Each number is 128 + 32 x the weight over its row's rms, rounded and kept within 0 to 255. Layers, rows and columns count from 0. The size above them is the row's rms in percent of the matrix's.

# layer 6 attention query, 96x64, rms 0.185, rows 0-24, columns 0-63
size [ 79  83  82  85  78  91  80  92  83  79  84  96  77  83  88 106  99  92 105  90  90  80  75  64  99]
[[159  97 123 116  99  66 177 114 151 144  89 174 124  60 131 126 127  73 114 116 162 135  86 196 106 132 117 127 139 123 103 103  96 109 117 168 180 145 141 122 111  94 113 172 107 149 140 117 147 144 169 168 144 141  97 123  93 125 124 163  50  79 155 208]
 [155 141 133 202 114 134 168 181 144 189 173 112 136 160 104 104 105 167 117 186 118 156 110 102 128 179  99 109  79 108  77 131 162 193 148 118 132 158  95 160 149  97 124 116 146 114 167 112 119 114 114  52 177 157 121 111  87 177 154 144 129  92 117 116]
 [130  30 171  90 145 114 126  95 135 117  83 147 152  86 107 175 119 167 122  89 197 168  94 149  85 122 153 149 157 164  63 134 161  92 133 136 153 117 123 130 100  85 175 150 120  97 137 112 138 114 125 172 140 112 125 150 163 126 209 110 106 159 137 109]
 [123 152 130 210 108 116 152 154 139 152 124 125 106 156  98  86 140 169 132 108  90  66 100 132 144 138 147 139 126 134 109 121 152 218 104  80 172 151 157 133 180 144 121 118 103 152 165  88 113 142  72  40 132 113 127 130 109 127 160  62 131  96 143 166]
 [143 103 187 124 165 111 139 128  92 101  61  84  99 143  89 160 178 100 139  83  91 129 134 125 110 126 160 121  60 117 131 115 114 134  84 186 167 102 120 136 142 174 136 142 103 135 164  87 123  99  75  94 159  70 146 144 133 122  69 143 166  69 125  89]
 [153  97 141  97 118 103  97 166 176 196 109 154  77 111 129 167  95 230 110 145 149 140 136 116 161 154 101 115 153 149 146 139 156 163 136 134 117 153  90 147  93 128 153 177 105 129 115 101 128 165 168 189 106 132 198 167  95  91 155  82 139 105 151 126]
 [111 119 206 132  85 114 118 157 129 101 125 212  97 150 129  96 155 190  93  96 193 154  92 124 166 157  87 125 125 119 145 137 145 113  81 126 142 130 152 125  94 129 136 157 136 146 203 165 114  76 113  99 119  77 188 144 129 107  97 105 140 174 112 107]
 [166  83  96 112  85 118  86  80  94 115 133 131  49 160 121 157  75 118  75 135 132 113 182 138 171  90 122 126 108 143 130 116  76  97  68 121 146 138 142  81 112 110 116 150 106  46 120 104 119 134 123 177 126 131 191 121 166 136 143 137 149 184 154 149]
 [151 164 141  90 120 171 155 159 126 119 159 178 145 118 103 132 110 159 168  97 166 135  42 121  60  68 138 169  63 121 106 148 140 126 156 163 121 119  83 144 150 128 136  82 160 141 156 100 109  95 164 111 151  84 128 147  97 195 112 111  72 117 137 152]
 [147 101 138 141  75  76 166  86 129 137 121 122 157 118 160 131 172 106 112  93 126 156 139  76 173 150 172 105 104 170 155 164 148 122  94 192 133 129 224  96 128  83 165 142  75 157 164  55 138 137 122  99 125  94  83 135 123 154 136 103 127 155 146 121]
 [160 105  88  62 133 134 138 122 118  65  82 159 154 145 135 162 137 109 147  63 135 198  72 149  96 121 107 168 158 120  97 110 147 116 134 115 166 147 121 148 128  97 122 155  89 184 128 161 188 114 125 109 145 127 164  97  88 121 130 146  85  67 192 157]
 [153 131 116 134 142  97 168 154 132 139 192 156 189 140  88 124 161 111 160  97 126 167 145 126  42 174 114  91  94 123 121 135 125 109 132  67 114 145 140 138 125 150 105 102 176 101 154 173  88 128 138 115  90 142  73 125 101 168 159 166  57  71  94 119]
 [142 123  80 157 123 209  76  88 152 146 146 124 100 105 131 153  95  72 143 146 135  81 146 153 141 122 116 150 132 123 126 155  77 133 150 161 162 155  71 111 127 155 116  69 156  97 103 146 103 153 163 175  66 180 113 141  66 120  97 171 123 146  72 135]
 [ 95 129 212  96 156 160 129 157 164  32 121 139 127 113 105 123  96 131  82  91 125 125 116 189 137 158 142 141  88 101 128 145 127 114 159  78 157 110  86 115 119 129 120 203 136  86 146 146 102  89 143  89 157 114 137 114 181  86 106 105 157 118  76 146]
 [ 95 101 164 179 165 109 132 115 146 118 142 108 153 119 120  55 133 116 125  87 117 114  84 117 102 204 113 117  61 130 190 112 102 147 158 149 159 168 114 132 206 114 110 132 120 151 102 158 114 138  91 151 168 141  94 141 103 150 130 144  62  67 169  99]
 [169 110 175 151 185 119 139  71 141 101 136 117 155 126  87 111 155  87 153  57 123 143  81 146  89 150 117 128  88 116 110 157 122  90 137 145 209 169 140  89 169 109 133 125 106 119 160 160 121 159 153  93  99 113  95 118 100 137  79 208  90  93 130 104]
 [138 126 215 120 134 100 164 132 163 157 131 154 180 130 134 182 133 113 117 125 137 152 102 131 129 143 120 167  72 144 139 142 143 142 114 148 127 140 116 157 165 115 151 167 120 166 169 138 147 124 162 116 161 139 116 147 165 151  26  91  82  59 171  56]
 [118 135 139 142  88 161 184 146 145 158 130 188  90 124  93 128 115 149 164 188 160  96 175 151 137  87 155 133 168 164 104  92  84 142 124 122 181 149  99 148 124 119 177 127 121 151 134  69  85 147 110 180  93 138  96 136 114 152 172  36  93 141 117 142]
 [157 139  99 147 146 145  92 132 133 161 136 134 101 172 121 110 111 172 161 183 111 129 231 151 206  91 108 164 148 106 110 117 128  93 131 117 149 213 110 129 136 156 163 134 144 149 141 142 135 114 154 122  89 113 179 102 129 102 134  96 156 169 142 204]
 [103 105 164 167 200 127 150 104 140 113 144 123 199  86 176 105 104 102 151 125 107 134 151 179 127 144 104  98  79 113 111 129 157 127 133 137 152  77 118  50 122 131 154 141 116 116 128 172 130 127 135 136  50  82 156 131  73 104  90 189  90  89 110 109]
 [ 84 172 207 114 178 166 142 156 164 104 121 111 155 147 117 137 126 194 148  88 145 144 133 171  94 138 137 184  56 127 142 155 160 161 145 111 108 141 112 117  89 171 154 146 171 139 161 184 158 105 107  88 140  93 153 154 131 153  89 134 119  65  95 124]
 [137 121 212  94 138  74 143 133 153 136 143 143 132  60 153  83 106 170 152 154 116 137 126 203 129 107 119 102  66 153 155 101 106 140  83 160 115 144 187  90 117 129 182 127 117 113 186 130 128 102 169 158  98 110 139 139  87  86 167 138 121 104 175 154]
 [159 131 150 126 122 115 115  88  98 145  89 172 115 156 141 114  61 135 168 115 114 142 109 132 109 137 105 154 105  57 128 104  57 139 132 155 156 112 159 115 150 135 180  95 176 110 118 159 167 104 139 169 154  90  69 112  76 177  61 171 111 161 124  77]
 [145 115 130  81 152 108  80 122  93 124 138 120 162 187 109  83 159 102 108 126  96 157 195 133  88 138 159 113 173 117 118  69 110 138 160 127 155 161 135 133 132  92  35 158 123 102  90 120 129 137 140 118 107 152  75 172 133 189 141 203 148 149 160 133]
 [ 99 143 161 111  99  89 153 159 142 179 154 158  66 128 187 121 126 157 134 119 127 134 152 104 135 137 138 118  95 143 125 122 141 104 159 147 153 201  92 176 186  69 179 143  68 163 141 113  81 112 160 123 149 114 183 133 143 126 103  41 132 115 162 127]]
# layer 6 attention key, 96x64, rms 0.18, rows 0-23, columns 0-63
size [ 78  86  98 107  91 130  91  88  84  79  99  97 102  87  88 105  94 102  83 100  89  92  84  88]
[[207  82 151  70 103  74 121  61 121 143 108 165 130 117 141 131  67 123  99  45  95 149 128 168 132 155 125 103 124 149 141 140  99 140  47 165 126 104 132  98 147 137 162  83 157 139 108 142 102  92 143 116 133 123 163 135 121 126  88  69 155 107 141 152]
 [104 178 174 150 171 132 161 170 230 172 174 134  45 120 124 136 174 139  86 144 126 148 113 167 124 130 121 111  87  82 119 110 172 155  91 151 123 155 116 151 135 155 122 108 124 100 129 150 150  94 131  92 105 128 138 127 124 120 105  61 134 162  92  74]
 [102  58  83  72  85  60 173 132  44 184 112 149 128 168 147 140 127 159  97 118 159  99  93  98 143  81 106 115 110 154 157 138 117 137 139 116 145  87 135 153 122 119 115 176 107 169  74 114 145 122 106  82 128 105 159 127 149 122 122 119 203 145 136 106]
 [106 114 136 132 119 105 114 153 183  90 167 103  60 109 142 146 123 176 132 118 151 144 149  98 112 173 142 135 165 153 105 102 164 124 142  66 119 170 110 130 184  46 124 141 103 137 100 113 112 131 123 146 124 172 137 111 168  99 207  33 123 111 155 125]
 [131  84 170 153 125 146 127 178 192 106  57 152  91 177 115 150 172 147 152 201 134 136 141 105 127 150 150 189 117 178  89  47 141 124 123 177 147 129 122 130 135  81 132 160 148 160 133 146 153 151  96  98 140  88 125  95 110 157 157 124 144  95 167 109]
 [ 63 165 141 103 120 132 161 192 157 137 123 171 134 112 170 145 128 189 135  59 153 162 115  94 115 159 148 151 145 179 122 146 214 157 120 125 147 122 131 141 120 107 156 157  96 198 134 124 136 162 103 135 151  83 158 168 132  96 142 123 205 150 130 129]
 [ 99 142 177 140  70  99 141 205 146 153 123 147  76 128 175 184  91 177 163 157 190 193 159 129 184 121 149 155 152 189 108 116 148 110 111  96 170 133 124 135 111 128 163 156  96 147 120 148 118 163 160 116 105 101 172 113 148 154 113 113 169 113 160 118]
 [ 79  93 147 110 145 144  85 121  59  79 108  80 144 118 135 111 126 119  75  99 162 143 156 144 132  88 143 112 134 162 126 106  89 142  62  70  77  99 168 126 136 173  85  80 133  57 127 132 104 107 116 114 101 111 129 177 153 116  90 124 179 183 129 120]
 [140 132 139 130 142 108 142 156 196 211  99 168  79 192  52  99 138 196 105 106 148 148 149 108 140 139  96 155 115 113 113 158 142 120 157 127 149 162 173  91 157 168 169  73  75 142  94 141 132 124 135 167 142 108 161 121 109  72 123 128 157 142 106 138]
 [124  99 103 147  95  75 156 161 130 149  94 150 164 142 117 165  99 159 118 131 144 117 156  82 149 194 115  97 124 152 120 168 118 122 147  83 126 111  88 127 130 133 144 108  73  97 160  91 152 145 133 168 141 165  89 116 113 150 185   4 168 115 159 113]
 [153  81 165  42 119 104 110 127 161 135  68 113 117 121 182 140 153 206 113  99 167 168  89 151  58 130 125  92 100 135 154 175 114 121 190 147 116 161 129 122 157 106 153 166 144 150 130 154  55 136 135 108 156 164 125 118 156 137 129  94 155 123 111 137]
 [145 134 138 133 169 144 108 116 148 169 166  95  94 142  65 206 151 153 100 140  84 103 147 138 121 117 115  81 109 120 134 130  96  90  89 190 165  97 134  66 125 161 133  89 171  55 122  84 173  79 151 132 113 115  73 145 120 125 107 170 114 114 117 157]
 [132 140 126 188 175 158  75 111 132 133 130 105 148 137 109  76 122  75 126  99  78  90 124 169 101 101 136 159  97  50  98 103 114 104  81 141 115 145 108 118 119 130  86  61 124 135 103 111 142 107 135 124 130 113 118 130 114 120  71 214  85 145 110 202]
 [137 140 173  39  88 107 116 215 110  97 126 116 122 138 114 139 161 119 117 158 126 166  94 154 164 132 131 142 117 147 112 134 188 144 126 150 167 123 156 150 138 106 161 203 132 152  95 157  84  75 158 131 125 111 174  83 121 115 122  91 148 101  81  66]
 [128 132 118 122 185  99 122 144  96 150 113 195 117 135  99 148 143 151 155 165 129  88 143 192 153 152  92 101 126 108 138  92  66 116  77 142 190 131  89 132 211 109 146  87 121 168 103 149 154 146 170 155 169 158  91 108 122 160 121 151 117  99 196 127]
 [176  51 150 148 184 155 126 124 146 106  72 105 113 134  93 143 130 162 112 148  98  60 111 184  87 107 118 159  97 103 110 138  94 119 121 149 172 133  75 120 150 152  95 102 140 154 105 150 140 105 147 140 158 202  81  92 119 156  73 132 110  79 133 168]
 [142 128 129  93 124 108 157 218 130 156  98 124 130 164 141  96 112 138 135  85 139 130  66 126 106 146  79 152 100 179 146 133 141 164 140 142 179 144 122 145 166 117 176 119 130 192 138 103 108 103 160 120 144 144  91 143 103 112 114  23 137  53 139  95]
 [143 142  87 181  71 108 102 188 121 184 192  93 118 171 163 133 135 150 124  90 185 147  94 109 148 171  89 122 132 185 122 130 154 143 138 138 118 149 141 108 150  78 135 139 141 183  56 125 146  76 136 141 100 111 146 175 132 113 179 114 169 144 103 155]
 [116  92 173 151 141 151 152  89 122 107  94 121 128 136 109 154 115  82 166 131 141 164 148 145 135  67 129 114 137 142 127 145 156 144 166  73  81 121 117 118 133 102 108 169 158  79 150 177  92 100  78 148  55  71 103 198 141 108 114 194 102 105  73 134]
 [206 128 191 159 165 128 110 124  76  94 112 111 156 124  94 107 113 119 137 118  84 124 119 213 111  99 128  82  69  97 149 110 153 111  71 125 159  91 161 145 119  98 127 166 113  95 154 137 162 122  99 119 140 118 102 138  81 143 135 192  70  87 147 149]
 [103 148 189  86 137 105 129 184 152 140 105 134  93 184  91 111 147 111 123 164 159 134 117 117 105  92 131  78 127 141 114 105 131 126 164 140 194 157  95 144 173  94 133 167  73 190 148 128 127 152 106 152 160  95  96 111  62  76 107 116  95  66 113  89]
 [118 127 170 161 108 139 147 104  90 115  92 142 142 100  88 104  85 152  77  61 152 127 158 141 158 202  80  79 134 153 131 161 189 121  99 104 108 121 124  90  96 143 149 187 126 134 122 125 171  94 113 126 132 111 195 134  74 110 125  97 144  80 182 101]
 [125 126 100 182  85 166  61 134 153 198  90 107  95 114 123  97 161 153 102 151 155 102 127 150 133  88 145  95 119  95 119 116  40  79  46 116 125 114 124 132  97  90  88 129 137 106 141 134 108 103 117 138 169 119  89 120  85 148  87 131 103 124 152  73]
 [136  78 119 153 164 107 126  87  80 141 102 151  97 117 145 160 180  64 192 154  64 114 126 124  76 151 130 112 114  95 100 106  71 103 131 121 110 130 172 146  89 132  90 124 146  83  64 166 108  90 133 114  94  85  89 103 122 172 112 183 133 111 154 134]]